Weights of a small transformer language model.
Architecture: rotary positions, no biases in attention or MLP, untied embeddings.
Each number is 128 + 24 x the weight over the matrix's rms, rounded and kept within 0 to 255. Layers, rows and columns count from 0. Numbers have three digits each.

# layer 3 attention value, 512x256, rms 0.158, rows 215-255, columns 0-127
124168106117131159105144157116160110103101132125160116128143149097138115137126161099120202127156143131115150094170075108189190126115111145121128144118083123107139089139142166127107127152148156115119112165132142135146099170142128107140105144135136146103158138140149086107090161136139144138115128151104128164123126175170102120135140155144158096139132111097123103124091156145136092155122
098114124105109159196072129085146145164151096176153096117125143122123163116129133111136129118145105116113108123094141098103097111105113125145149094174136110138147137121100148122147113139116130155099119107124106117099088155165122181125126121141190151138158114074150117151118203095085108138159171110084159102161132115165099150111108128137105189163123125121147151132105126135133099100103
130128123108090124152134177142132121104152123178144124161165120130103130135111157119158120128149120138130150116112105110112111107126108132150106151107152077112106146110142126112134120117151131116098163127131137120144151125152113158108134138072136134167135112104103136134154136097134152102098120120118166109185111095140139176139128131078164128174091113148128113153113129147149100143118
076172157102147113149158142140073163095104136106136147109120128191170103095124118108152162109107141116134112110106138155143143130108147130153137171105113127104108137167136115110139104146099092087123137163142110127125113149109124121119130105181117101155126179109111129142145131146102075135142115106132124137115127110139156143124146123106082160086107095127123133102120139142117135119124
136150088135121119125131145136100126114111124154115102141133101162117154094130147130164135183132113087102109113103120086107163157096112124152122116141162157145118147085158118136122061101129155121129146115126146129101103083093166133082068122187148162117169113117129102119126176084175106138080132122157137130145147138132131152139121151147115168143155109123086109112132146119153158119083
148076075157124117124132147106138109126177111121126123106148101133123125129138127154150157081128120114113143165139157138111135153134134146096094143164109144122112179098147129131157151120094096117178115108116126157115112129157130147090094143120126102167137179109133138132124143111080130112152145145093090158169130098131127159173111185161167150145140163136113125137163137128112167153128
083136122072148161130130139142099123131150135140146118152143106096066096133090166167123116108132099114143139156118113160106157096115163137145081170108116107120125136126158161106139112146153132168149153092117071134158166133137109126124134149156149153114137141115146119104090113135114109106101133124106117131136115109118117143122134109127142124136097123144128187102143113118154106118171
146110111136108163117127139085135116144144090149130149124109099096105126161136184124118125119132130138104124157100140103113116117122122110127136123164180107127113132127148088120087140117096118141073088081131108142146126118146066083134128161116127098136131107159168148136165149133133086155076155118147137106125142156125092075109124127137099166113108101124106125153161144142149088118061
160114128111150117153141133109152142138113091152174139120089135149160130139127179120089142115109106144162139096100126139092097114133140093096099113128130134114133124090120098144145114166126133205118094129093132116175087092159108127095120140101165114098091123135121129120124170112069082145091117168119103144138131124168112098124132121106143107099144130118139165127136156142131114122139
132125155145127147146164097124132142140119126107112109114134145137124106111133108084116163088155086199101110081088151147130140088120151110132121147141158086136155143160113192127136127139096133134105116100118154143123149125126128116154120107111115110126146125140158107165133121129166114178146163093088119090096129142148131065146156116137061151111095083117151138104108096122144132148136
146132092121122145182145089097116096167138112134138115122129099126128159143105101119092122092130119120153152112137100128126151161078167116142108124137110101144104102145106107140104128145107118173172111122128110098067147096154107126091142127066157108127163132152127132204123112133092158162123111082127127067135115107123142145111185108119141142119107168168149140146139108127066116147115
119179094159115161131154137182116145165111167125111061152132154066101147118120199148141121128183148140130154154087128148135099110127145108157125121157101129143091126145165161119144118115136123115159163155132101152162089125124128179093091132169107125120066143096105096111085152143071088091108099124095135132124153132146131131116078151122138136147128117097155109103147127135137103115147
125132124071149150125132150139130131128139097134110094105125144106104107123137162113134108156123105127175120104111134121070192105131134144188144110143141089105154123110118119108129053053133093122130090151126097087140147130128134128168133117126148120122118160163110113145122140122120113135123171095121138142143106116172102149157139188180147114122106126103165105067129144156144125140139
134131110153187107113120136143123119093116070103139145132100175128108158150131135133141143117133156144127087130104135136133151119106139114120115113108157111195076140145141118148105140127129117100145091157139117098160107109137135081119114111168075122111130131168105142169138154110109157082118148108109075182152147174132122102133152102135147163123117110125099169126169166101116144113160
118123146124146106191177105135113146126148117115176093137088136148156156155139118108124162110111136119133166112135164116070135120117142114159097148126110120106126154142091142120162117133099127082162120163123121163149125114120151134124119142112111093131146101117121091120088135139133148117163112137078179114065119170127134127151104101159146191156129145140161121171129135135160103135150
133140143141135096170121156128130128144140160134112105084119125190123120130137162130155149137138070131100100099102165170110110109142147141158165121145122139164135132129121088142124083138124131124116128108061145143100104090108092131152118136124150150151134109113083111142140167150111077093139086094073157090132112105154105119112106094127126104130112153092127163121102119154163111120170
179139177120124168087099099093123130109089139157115167160150138109118120144126079140139097125098073140148089120129126094150084115154119112115185092117136162125154133122116132121147073123174129103132138160116108131094115137137110123145141168138127178161111185131155105111139151141142090113159120091152149152126105138113109105149078113142122129116146125109153194140131103125122115130128
097139145123134094102121142113188154139094110122133142115126123114157159164075157136124149141107107131139093120121107122124132101113110164155168141138126130180157128077118106122127108123165143096070118117097180094105109153120166134148113094112137189118173135123140097098129079097100149163140087127098077079114141117152058113139139129097137107160141110126142137101087126140137126182127
100135124110099096154129124128118111123157130120152124073170114081122129129134172097136079131168097096063128138114137109137119179159135137180140169129095088142144091130116159088132124124132125118145147088090093120136159107140091096134090120159102118142138100090112090084113170129127141114078140129087125120127117141106106171135115104141147136095101090107075102140148159133143088103119
134113148151125119084096129144137121123070127097095162107119141125143112133164133065158126135134144120145095115110140150162148100175136089139151177107129143161132157153148153097095135130107140124138113159112136120102127078157119116123095093133148138095108167119149192159132157155121166140117119131097160115116134157146136109126133119142078124111147128158096127149104117091152138129152
104106138102116112114091110155086141107185126130129119127105105124134186121142122128139131069100101156090168106154149134118094131111128113180111078146114134105164141127126102106114155152113143124137134110131092133065126162123165116116107180133122131113110115132162129101153165083143137092171116117134151133171172137136131117106120138149086133150093130160151134132145149140133167161137
129137116137133116087127143147154132117128118135141130107097122150133125135147116143082118136162126152094138143115146112148109177184095109154146104095122170100112126146101167083140129101164117135125146137140119132160120123116087117148082114121136113125122096146147141130105082123143107100162091093117128148129109081157113109141152111117105123114119147086105119125152102104125152141138
126093123150140094139135142152172136081139127165159122113128155175100082081119123130108139111100136160094130118109094190147142161105101138079128103064145134113141122116138119125152125171112127151112109153128098147150141153122105151128168163128104144128138125146096090120136134119127121161152134145133104150103152114148121108143110118110136130095163087124104102111118141117097141166150
099125102126151162080100105070158147151140081184109079151139112159115122149151097116138124142128110134146125128162149092121153162132153118136133126130121171142169163151137125153127133120167141111141133174086118108139170095124162116122151139161100144096123121127083108120143131104114127097168146157151193164139101097104145164123154079166090135125104145069145132104135111118149112157158
148184110139135105100135185133105081141209108100147138117136102147084132139118111118138107099091107113102173154122094126126124157131101157144130124149108131139107154119115111054131142124125116119104117135164106130084104101131095142119133120128146123159142093152106115085149128110109145109124102116193133122169099113129176112110123174136126143182074126135124136108139116114070116127161
145159102148126099120134092107175177125102143103131110116125119151136155131122116110087092137122077129106109132128115118165134152095147101148128107142120087129143078161114112148092106121105089117154181138165134104088090122087121122136082139128119103138165130123124153133124130138106125154093155107192186110113084138122163110146131132141124137163160151166098129120144107128130168150117
100106096099116145124121117173109189125101114125135173185118161129127123110166128121129124095122148161161100106173149134134154099111098130089108116103100058131117144136153128175162137168116112111106145127082148118165126141114144102128131124134136105106156155136143092158125123115105132116152115108117142100131092151113131116143142105172139133107179146090126116136132122157146142087123
150114105102071105117120180089101139097084141126157112126090132148142111102107151137156116163126183121130086124135140101124097157130073124179114112110142118131108159112166093084118120153129095085137088089174114151182123100064148154121086124107097156106093132135104125121147118113123129143137146072151111145144138126107128171172170144096156109112156144163131156120139100149164153086135
144094118087120057098135123109093112120179177128130127144106116154131147102129136104124145131119170134099091153123112133136111148130102073142097140125117145123104137121137104116140105108091187120121149118104155157087107113159119139139118138101161101109146094132148114132152088179160172111101149132144129130143179096129168136124076165098119209157142099121084124105103142133126124122123
121111136128128119098148152084097127150132135128133157124104109111128129166104143140151121123133079187116138141179162100124174117181144127166113131156118144155156138147105074151092126143102116144113145127125134134122118086115132107151167174142097099100132165109135147101130180159141071116119145151198134163120144107114154127130145142117136116118116179156155098145124131126130101125118
130127108120135137123140136177105086147135189139130107132138128117120075099150110100160093151144102131124155152122134097146128175155144066149128141107130159128108163147142076100129138136096112148114144156142140121119154140158137108166170109123135141094111137142150138104113091169088100107099145092130121176126115150132140140144154172142162113137128128165112127119153154105132161165114
122120163098167129160135083124158123099127141088141060092091151147105139143110104153171145123144141149141110108135138166168101135145091148094170170136142158144096120160101149140139132148108126112097112075126155113155124120126077139091085110109126127124139119130174103155119090092086112165124155143111142141101148190150147136141103101150112121170103096151115154078137147125155144086137
141095154123091136105075141168129160159117099137093145123120181131110105113093114106126148143135113131139113191126116136097126134110111127168113129124098136178177132138125169185129118157157187119166128094119135124162105142128108106106121118137081106125122135108160111095143121133073125106083096162124084104143121116140133121152154106159127144129118124167113135133119148115100139116123
138123122127084142113112131140151130168129125111124117146140130172153082123101141102126151150108112162113136110121126122127111117169140136139182164183072132140116162074102153164154123152134109191103142191109111125180141133118138148168125147123111145093102110140118091118151127106101105120097121133116142134072113127106076099094102138146156105126098102104086136097102139132095162141131
122152131110119098134156137160148130120141114115140111111108151140095123140095090123141095114164129139212152121154094112125204135094146117172159117140124164142144109131109162105101138131175119084154173121156096171125133104125139129116116122077098042120127152097144106174121110113125133119125163129171152121143144104115127189102160189143120156164072112154138128099161053111122099123137
193124148121108112120151129093111119117121102119123151115145154134171143156072119139162136133095110166158126140153100107119181110141130126146128094128116130160107099095170095086126136142152094135098124151121147114133167128121125102082134116052158103152104123084124126139140148153099133112123155133105168151149138106104094161101078091107146074153125119074125121167105150148127095142143
083104174105157138157154079140160128134101107127160084174105131138124095089174146113138200118149129165176110089127126162163135085119158124119154159133080152090150178124132147154111123085077111149140132133144125115133112124087111147138125119139127107097157133104133133160152121146078139133100153102137110106090151151098135126130167122095116099115119095109123143133136063136145103106152
199156153111150150141137108163137139148136134130117101138106153139119149107117133134115106103089109096123111101149105174100163117136113112109103161156115122160167097106115162128120112120124121159168062120099096166131118116141141163154163106138125113128109185145140114144124179107170152142131103120117125124113074108124112175103107139096153112104040121134170159170126117138126110140159
105131113103120126171100137117129135077096107123094121139179168152125177104129156110132136159139165113116124112148149144132101092101099142138095095140080149119137140143126113120104147108137132113135114163120155139152142100120146129097106156068141111100115179142106139178134087107097100170146101143109177143114174138153092140114112103087154128106141121091124124144118150128129177111134
109089151079127101147184097130123156115135096101101146137110166135130100125126128087132132120134142137141128107124147152151125150093092135100075129170119139124109115175139127136162140103122137117134117094124138111155147105077142139133112077123114134107130122110135153130133178173115189135127125149128130113091130142168133129170135078128079103111132111149140106094175101118139118095105
103164156122108138123118122125121147128091175166166112136151099117107084112103136122127136106150143141148156155071073095176134137120116147098122178120110185107154122092059144103144116128136141180115151069161158142157139142157146125128100141130081135145117137161168143108156129136142097135137093133110118169140077110167127147105149175164138111155132122102075110138169152109124086108101
# layer 3 attention output (transposed), 512x256, rms 0.14, rows 215-255, columns 0-127
147162140155140133158102127143143154133126134157145121187159095133143090123120139124121132105119116167122118110132120096161158140106100101095111129107110114182148128152133118137139123098091116105135095110157102111151125116148141120086108077121112166108102137150178104151157118102094153140085116184119102084138121167125155095121067141112117136123106125118133148136141110119119147134147
129084110127114120117123090143121118152144088119093141091104151154147170106156141119157116121119117145143154154094130122113116187140127130117128137144140112174106151132180124112161120173173126146164128131117137148130132122102113062110145146108150155148148156155124117151124094157100106116137115125083094108060117117121201087115123104166124124060103113150141139115127165168134127190129
128144167123133134137134135133163105152116127120100139086119110164156112101172150126113122116136100112158150177160123148180118123102156097111076167123143138145134089101130136152118131196135112119118108121136127128122188087146147115142148134134114156108114120112111162129125130161143131109136107143102136115126135132128177117099116170144087103137081113194166136109153140159157083139154
112103161125146155136103094128125170136103127138135151078082132125134113174119117139164124105159153121126110156129126133129173057149131136116136152152150120102076125159112133113177142129129062138050193151096100114141129086133131117120164130127137092136164125148140117140156130134169109101134106125141106085137109133163108086148100143135142175111141148095088066138105113150130138143103
136088156084122166117177132112161124094126148126107115140135139091118133164143129141141112195107115149090187103136116134170168138133112149109124099093122132092114115143108145127110084134104099180145141152140128150146156137136170158107143163208138161146134121150164175160094125139169136132088111140123096114160136111137118103178135126131140131123111084115178121172164105112121136115099
100105133129096142118174131120161165150103083105122089150128137078180117143125151146075123174133137150145084135166152129112137090063129153117127129102144134158163122166116159089138151154156098102127159134108157146119128125121188122101156119144120114094151165131148128134115087127126129095159122168111114148148097117110164152121103080137169126104124122132080154094122165128134113149115
096130100095107086110149155103142170103113117105156112137120141163127178181178108126123137143192124125161119135117121122095109150086122086115152132116159118115128067141131167157115121155145135087144136115127134127079138101127122127125135118147131169122117103117164086130169065139128144088116152152106117174132144121095214135114135134148122101097109123161161146080100114103108151086138
146114131176144132110117115169136090120148112144109124114093156107083141103134122168133138120094144107155134119084124105106136154093177122153149115108148089063120161093111201118115153100149104155129154096143164080116096083151183157170066132110113150133141139120119125124135108114157113122104102123148142108108106101135163118119115123079086097097100138119150091118136149183120140092154
140153067129150101162110100152116142144148102155156117116116130128112136118110106141139132119115083147131130129111138073106125090156159141136097133108123089121116094155100175145131121089147168143148166135164117064145116178131131134139087123139110097152112128207099118139074148126147163143100126124079095142087092149125108105076160111129134097128153078159081122137103125126087134108160
107115164097126106128156152128132148116139169166120165079151133108095136111143118141122105125170148102141109125101101122136136120145126136082170118160126135071103105115130114132128140083164132162127133138136125099099123147111135089137122084195146131135135130107100161111128184114069141171105128129119171124109132116125075103133127172126113090131052128140123146126166119141092125128145
161111126084090126133126170127141153115115151112183117123109136101132105124156152114160092080129117142147124138124152122099093169133095136118155153170116174120166151116121166088131166130154125120160097147164103117074143139126147171100087073129160138167128131100134162073124103099145111114143116124090153168135140116092141104097117099177184141168156144179140133138131128070140135114136
102130119144118132164117109083167186092118121167167105083101133141164143144139091172104151150131116095092121095104160125118158067084135118110138140156099128113131097142101146139143164170092111143118150120133077112186151124116146143109145120139107148104125127126148124145110110147080132156146151163128139134146140109163164110185098108109108150158171116114151115125164140171114124133144
159125138172142116098139127124135118119112150141152101106115129172130087176146125116130111130111115088102133135134100111071115149072131124157139176135117080133084108122120110174113126138111189134125144191094106090145086139131157143126153134133103141161158155167116190120134144115140161144124104117089094129108148114115152135141154107166110053125138135121141116165129084074118142146112
153120140136146146107125090132128116119133128115122126151084123122145099178136124080156076160141113129118105156082124143140154101147155150100151108105173093161152130112080114103115102141149127169098148134185182102102149149167118148134158165112126154110133114129136145156138152156162172095137140161160146143130209115145137083137159085091119121152140128151108114159113159142099124148102
097162090121131106163171095119160154123158141172112143181105147122122131099136148128180079084142123152119113093200094094107080140149153141117096119153147164129122091124128124165090153122131143133134168156116122138082113115129096081152138161134121152145111200131122119151107088143132118126136161103144125145125098140083139110177121126079133114099120169170128150153105102182122134118130
123106111089169101143132122164097151138090113130107122123147150165140080118138149101088141106156124106119187146151118124104111149142160130115093127142089138123125094146082159114152121143139164115120134095076158089152138125124133113092118149096159147171141147138112150181112153140119107129161130167163116142092125144151115101184149073155146129118101137089132115159128148150128139109168
131071163132166154156069127127157161094088103102104146151109128149170150134135131144085153135128167131136128091094118127104203148093179139123098099156158109163127108147134114143135071111102112191149132112133091123133103151155123108144121145147102147133166101123102141108129098136155169166145130095124167126139125134115151128126167149165151133153147106094154140083132105139185126135136
179109127084109122143098110086093141120134127142170090078179141151117100102123104145143134132177154122144125121133115138159134177114117133136112109148130168182138130114112158080137083142142160118112152169100142139130144148128163118163113156123135105153124137131116145096134123129094113147093163172131136079120116131105100163162180120149076066156172140143118119109178179151135150112153
149070111078161121117162133121177138105187113109110099113123081189100133118114123131127118140134136152104144098083143171083133115130158145133104169114160147144125147119185143149094160102151133107101126104100122136132133170154133147121099132154148175182159121135149119131130076155128146155123102129112067116094166096152184145113130114094094120155103140123127103156134131146136093113117
139142164110174119106141136135116138132107125186116194090118073112126139183143085153089114091128122149114127109095124114108081112130113138111110184120193150152157171168112128078128095105166160130089094168143150095166129172160123110136133136131142107110116129153157168177175164136072095185103143123135173108127146159120099136117105122095125125110132185167122051165145138121125121137152
095158108129154103125124126125143114123146122142123114104138087130115138172109159126128080104134137104090124122122098123121148140076146160128091089064159118124147132133109129158116132150137163117124115120112141122095168160122132132122164138121140125137160143144134131173094152120127113094119162135121132141120131141096164118167137092121122155124147122131135123148127147118090152133127
148137118135117111117164168134171144122121146173115146133076096130129097130106119163115167152119118130086098123121131126151110129121135118160095145132078134188108143137089099116129125159104157154136117131105118160121119108117123097099104202142100081126091101131082090158082112120118153149127162124084141179141180146107107086138146126088122126167132144134108137089114096147150098089165
098150148118145156139120122151122161139122166150116130156126136092143142149162132106131114141153174131103175158125114144184149084158151131097127121155115137184108147131152152135156107101142134175161142145113131159126112123129126172099098132155128103123160117126154085112139148074102110130115124144169109113136122133143096121116116127128169170131142180114094149117152153117154138124125
082127106109083137085114134108153155129158127114089112101147156106118128196126169165113149103089124115078170107117132079089119162141076146145109156099121091118092163137124088150116137136121137143146132116118126135166109162169136147172126113111125156101139145140070120176112125159138158129120137136156157137148146081091126136130126120101137099130105135135096106142150101124149153166078
125129164112126175122125145154114103149126137158121110131120148168124128119076146181116122132125130133074184140191119108138128115144175151114133132161104151136141101119101160083101114082135146106112130106161152135180091091123111143126145161147147119169151105131132106130168097053120104114144102143137144119144118108142138164127149149133133140139168104118137150157137134164179120107086
164149180137126113102130113110141118137156147140110125121176091124131127168138146165124090133134156170076152149137104156143130146172164141087187120128133147122140113118121112131163123132146100186155089130114129170140141136147078202143156088080109161162110133091101115068139091118104105175147135092079132154134142114121068145122133130117140130129095107127088141096134150135108157139141
101108199125134109161134148126127181085109138100114157128120093139159172128156162082118109155092164129155089127132132147149169130131107124125175112159151089111145152130087159162125136073141153137123142146135104111094124100076161073105187117078079142160135124118134123137118118130122051126138137075133116126147178082116111131129105090164169132104133088144080116161098153150154111137112
102169106104192147129140113138141109161114159131108161122142105141128087138083156128137124140131132170102146116128161149103144117073140142139113137057120126162185108172122172125146158148119126164180136179140115137082152055150108145098160163132088128103124122143109124134115134136131075152096106154154131110154189137148124106144146155094154116082126129063136148116154143143132099104101
135155156149127103080105118097146120165106078162144158142191184136094133142141152117168120146108102130097113135142129109143092132127164120138135133097075146155155153156111166129125128182145099155135115162160126172116118142152138141127132114167139140142113127137144128184139128155153121121147122131134121135129105117145150107125127148078123185122086131185125130075148132073142090161093
092154163104122193116095132160152126112128114061141115143115095110121096131142140149147139101101109091108130074151086101139115139123133109164188124048122121081144111125089095136112152130154107090145128096122141133132124160136092136116169103098091144134131110154148111169129135108135132118174126089116138128092120090050166161140159131160084142126151140117110146127109143135137131150155
167179147153176134104093094097127106143131105144101102135141118142176137138090104105130137141119126149149122130128123134137130073160116108134156122097098128154191116124148105172137148166143128118145138121116122105118120118097174121059120139107127157110142125167111107143107119145135128128189159129149131123133131098098125137113114118162113130103128124099118079116136152109107142156097
149101159102115136131132161152125123130084139112139145144172109127122161121125111139159141163143141151096119130064138152127145112122123095112132131137124135130139119138125098081110121099157131062145157094156142113144172105099092118193145116133137087077133118092088113137144179156130103100116131109175096113129112124123154084117137108125147153140152136068159140137116118152094102106179
086099103133135135138111155146118109157126149122185086148141117167101145198143135140104123141133166161116083172121104119112135078090076188133144120132137130221137122135154154150106103155108140138096164111111136132119147119138124142162097084161150139118141100175089112118153159119154090131125136130118113120126147100151093143140135163090111077110130103123157137099093169094160133114133
136124125169149139068135115077113170117130103157133102136147094084115145123123116155117183143131163142088126099150169131131078127124149149192145140163113118137108094129154075106146167121131139097131143120111115159153131132144151162141091191149095155136140115108102128143073131142105154131117134119128086072100126135154115121108153077109161052155172131158114109123133159097074104091139
125108114154107115134131096131197103078125171137140095176126145089129097161130127167098087116128092109090097149068122184128106140117092155130148145130079108135115112137161146129127118157125102090142104105109142109143142124164101127152167113127127110059157067122141125131097103127112174145130132076114134127108168119126145125153119106107163111190117159113129197117138125108119123123125
150123120120144121067140153142118089156102111122107123102144134075164151096142144118149108081143114112182141104116119120137143101124105096137155171153107163146129126167135138182154127142182132131143140100202139147130180130180118133177132144130120096143134129180161145118102065083133125133174141107108098185141157146134120131106158141124175139142191159132111098139123174143151135167132
141158102091120122155123098144065138120092127098142138080135132132102083139155104130148154161134117132171089165085154109095134124130082173119149124135117105147146119149132085138128161093143118141115124141133071159173123104069116150138149117086117122131112127131120157136147104119126126113113131121131119149106177162139118085113167138119220114150164146125093094156125152124099125098090
131147138120170177135105131133148133161170119099103144145121118209163078143129083100075162112151121149167129098120149126117149170107136119107139185165141148119143103183139133112120124095082171104134142151108094112132157144127146090171149104152131167135172104143109114124129119134146157138054052126182172163087099131117122122084096106124150112127111145140117171092105154080129139129137
126131092127142107129103101106156121106151181149178151165159086121141105144117098122105093075124116145167113138114204180131152129122119076131111126117120096125124135156108147151101146092100097144128128169119146128165208130142118155115124131113096090155088126131104147108095106131130106131144158168133118148113124145122100121125154089143151140138163119142160151114165082160111091129154
119146101130143125139118165095164127118139143137138131100149126103131151133116098168133079117165088134090128153104124119117102130110133153106135148131180090133151159122132150067156120101126160097144166161142100148103154148108091131132133093108123130130109120116139107107074171147140137128120114132124119116182106111125063175095094105074181148142127108110087110150158060121122110155115
152114137129120179169140086093140152162119116117098091108088137149112162117125135111096166127147154137094165128082092107146140110110099198102149140147130197125121153139104151170108171136117147139153091156103147136140132105120146130115160082187059166070093143084115133147112099064106129123119091157099090127097120140119107143134107069147119103139137121126138136103126070169138126114148
# layer 3 attention query, 512x256, rms 0.165, rows 256-269, columns 0-127
122130123144126129127154138148100142135114148142152111150101203111120152173128076144177199130079130111154132117112107132160125109126130123115126136170085148088180155168108121159094170132117122114114071127155146135175141123173114092103158073090124063143127148140117170147102181109156096125143114119133103133103111119184162129119114107132150154118120120099137157158151120128119109127112
109105106086145137097157143171128162153111137144157148105142160134126137118100150157128159116110129115144153119110161144150109152127134115129157147120101141152134136112128084166150149132107137141127147181149135148168138170098136143133145157107161116148107131129108172138142118143117128106125100121136138074121101146160149128114127099126155164145115092148136116130138142112180119127106
146083118208173099146151149107094129134099133125122104135111116135120130162123153151104120155166133088171129124124133163126125139151142118150156140115136078112165167128105118100157104129150124148154134106110155133158117120141151121124130137150089134147147130135111131123112097074130139111119140153146117148119185124117088123136140163138128144161100117116110123152135142154111134166126
126107092120138143131134104118144149106147198106098162105151135115126138131101131084121132117115121142154094155125124129113139144106145174085147117122107134134109092144084108148180111163155055114141130158172122067140125116090126121109094139112139094088148105122103125149122131140137170174117121160134158119134155131108145099140105094120118101159134076133121136071105113153114147088138
128111128114124126139103129098127185188114109115090094134113118150117140119101157116137151126105173152084126142163125138132128116054133135126107166143138107104157118130133116183102112090120148122126108089110095123122131114112107131121159114124110093118118131145079141120127148103134104140088173127095114095120141131131097124112136172106122152095089129148115139180120148147178094146093
128154132149109140118128117114139086111168133157155176098094135137132118136166096121125118116108139096177134134130141112115104104155137105172177107145115161109135122126101130129114113149125089108126092143156110164150143147067141144111086112113143112103139108123190130139137159130113156110091121130137118123152112132116133129112138148155123102140164129151091081125161167141148156155168
121134139123123147112090097109158111157147113128127174123153125104140102121131133153146142125130110124124096149177108151144127131150133127137164139097090156137126127125134105117136160170079139116135089111099091146102160145110132102153147127104143102127128123126132143129144135126117136109115102206114108130085106110123136140124141111173076162141093119140141132107111173172120117159145
121124127106138119105092118147135101048132105130090132119136134152154085105117171150099141155079173171111135140166152125076098134183148120155135112149107138103113175100119129118112137150102131139150116155138148136138157150123093134084184169128087152122132088123130153169174124112083081110081111144109137140153070148117138177160138150127125139128121104134121146115105118095129142088102
120109157165109110125138108116110151144141125112159144144124090168103144117115107143125135108115133157151134139155143114120137119105141115120137135111113136120136103149101181136143140103084148101064124120122131147143118111114132133093183106138149146137122115166093123171156156130130115109115142095132154148152142111159162098110154114144122165121112115149129181129126167120139163109120
079138187119130146145125143071173171100092068144143131127128121105154126135132079115098096105130160134119124115134114132074139170136174111131113113133125143132144099111100115159104087148141125110131098159127101123161109082138133117133141154091131134147123147119146099141130133141137164127156079118145080092121091114091114164091122128151139110143102149119133090103123150130159119139153
171086068149105130126101151105138089143137125154120099120112167104157117152123137115118139103082105124167149137103114128112145147126108118101093147095135132120116118118133093106101110137097177139108126106107129115089137154146180143095136161142168124136143157116117115123113152125147152161172136132137149144086123131142167109089126113121160105074138104141147110105110173102104127127128
149100104124202135127123135120202086090083174126154155118117112082131131153130087153127147159166118128121142125081112178113110123157071127098122113153134157069164152113099136165163102068131150189093110150134121109134141129083117113151142110133109089107141119083074125126153146123150136139142150126153137151114130129100099141124143129110148113083109105133162090151145110068111087098149
129113057143152129103188141131093161122129138066131128146147114120103129133101140131155147159082109116124078143157150129145125161128146127122107111054125105137119122124141138129079116131137130121120099130154118157102090079094117171153117143088167180144107085132124163118131130126134121131127162121166117117051111110122102054139104082173100131096201101139113127107094109161161177060133
116161122132150121134131094131131063142150124160156115048116134110085104146103118142129114142138126051090132111094074105118156092150106118099097130137114140142109119151142129124121130186144115115130166110123152130107118131149119116131157120174129131126132183132132095100120119122172112119050133084151142106138123082137144114070161179147159126083150156088104140151093124143111163161149
# layer 3 attention key, 512x256, rms 0.166, rows 256-268, columns 0-127
176110119124114110153109155137119160091123131136083175105130145136150116109117114079092115096126157121137133144138143120118136122103118157111150138096137123097119167137189156112162116156123116134106145143156093079116065139104143109114123108131180173115140121101116114073133124157135115108108135171096115111120179183117122119138117156113102133113117139141132123139112092123134113142135
135155171183103146097131108120098112124156140105119101122144137141122129130140086101161067106201107154112087130137129084116133121135128131149133118097147110157119130115122149090143138135118103107127133119123110140139093086113159149135147147130130155122142125150145139110164130140137176100095102132117143121101131110124119118123179105108130136094115158153144122118090144110072169110124
133138133137096163146105098157123121137117195097159170125130136138169120098143109167119126119162161178106125117135155103104108116120131158100118158104127131133112133117111144161124135166137120114112130146191079131113084115122135135146156077164160112086127156153111105154149183133139077115157140103075097145114132130096081085097127086124139085139109121100129100100143136106144132104101
125157166133103103055122097151141135145138102155133127159144152132111113125106107134164131161108148163140100105152089098114127127105117111133137194132114139143088184176136119134127138114122145151123157064116108156139113181134153118097135129093133136125121135134134138137103122090141124135171114110114123121136148123101108121112139153099149139123147125134165167115112128170167132150134
116148156141130149100092100157149154155121129124153174085144132114127088151185129156147167122192110102173123116158122098079119083150150124117148160130113158117117133100092112118186153169152133126102154107172160151140088119113117147143119067128178130117128133094167090079125100140125132115149135140157188091119149144146136123114145170117142098166091095109105144095170204121190115151194
170105150157135104144157122120174122166128145150140082107114107086111146121137126103115131114129093150119174161169133109109159184138144116178123152119175107120141117148123138113127065084098097147110115133138133114072144121137119128160085125146093178171088165106128183113115109110144122113132125145122099118139161137121129133118147108122138084136187103111120165142104136134118076128131
106130176143116123140140152125137151111124102169135101121126137111117131114121113166088139110109137102127096162129153097157113144121084111140121141137118132095100123104122120136097146110104118115109140098118156112140104156163115136132164114138136131163141129165140132109102135103122119168131116129094117084156169148119125113149128101150106113109170137116141088127137114128097135141117
141134135132114130179167125139151153145096114116136108132120121109080078150092158171130150136171117154125117128091148151144134096099127143136132127115125126108136128117133090149169142127134138122113157152119134082120120080136134124160095133173168147123143150130114150088154103167135131133100112144166136140124154150126115163075114174124137119151113152143116108139153157160081128130114
108122112151111119139128116046180094136110122179110084140149140149118134178137110126084173138113134093097121158130134100138132121122128153093131149123108138151104113105144120099120086155093142105143147142133150116137108137119133145117149154124169111145117117147088120120123105097137162129157107133127129105111110111119140141086133123105158130143136113116142085150098139144113137133114
162102166149113172133135095116141136141114124129104161101105097082077133131130148128151073145141135110088140173109107136120093134136135139148166144141174146111162178091123179163168097118146119138170109147115105138127168114130110190133100153163135131108129121138145150127140111111112132133064150107090128185130134110100188118155133142145115125117114155135168114059112124138116125101164
125142137165108119144120117112120123073129167146130117191129080164167181144122169105204137160127181096157080137141154151135133150140139165170154135114124184179116139128105081114112118134105069177106110063146091152143109141157119077145094108130152107132139145122123118127143161159124135167106161135110113142120079110132123111144136135128124126121147142121189165104097108121067148052114
135156107118112112113120163114171162091150148139104109129124181100178128127125101148104116120143138144143135151090137117150154131134097115112115124132143107106155130094135094118101112130111108076097140177173139113126121122143122145129099130130139148147117133153139144177162178142096126178134147083151080140120122143135168195124097117145116092132089108069092128139117120148092128132137
161091129104088155165099078164114153117146096100111111113177154159100131156144073150192111129105168145167141175165097086115151176127176133132122094093102118138123134134115136186106172136136120151117095135149117125124115130057149127116151131183104168118128107130108134141154121107161111101127128124064147134148132144158143142131112169178130167151103118173112095136082196154115082123110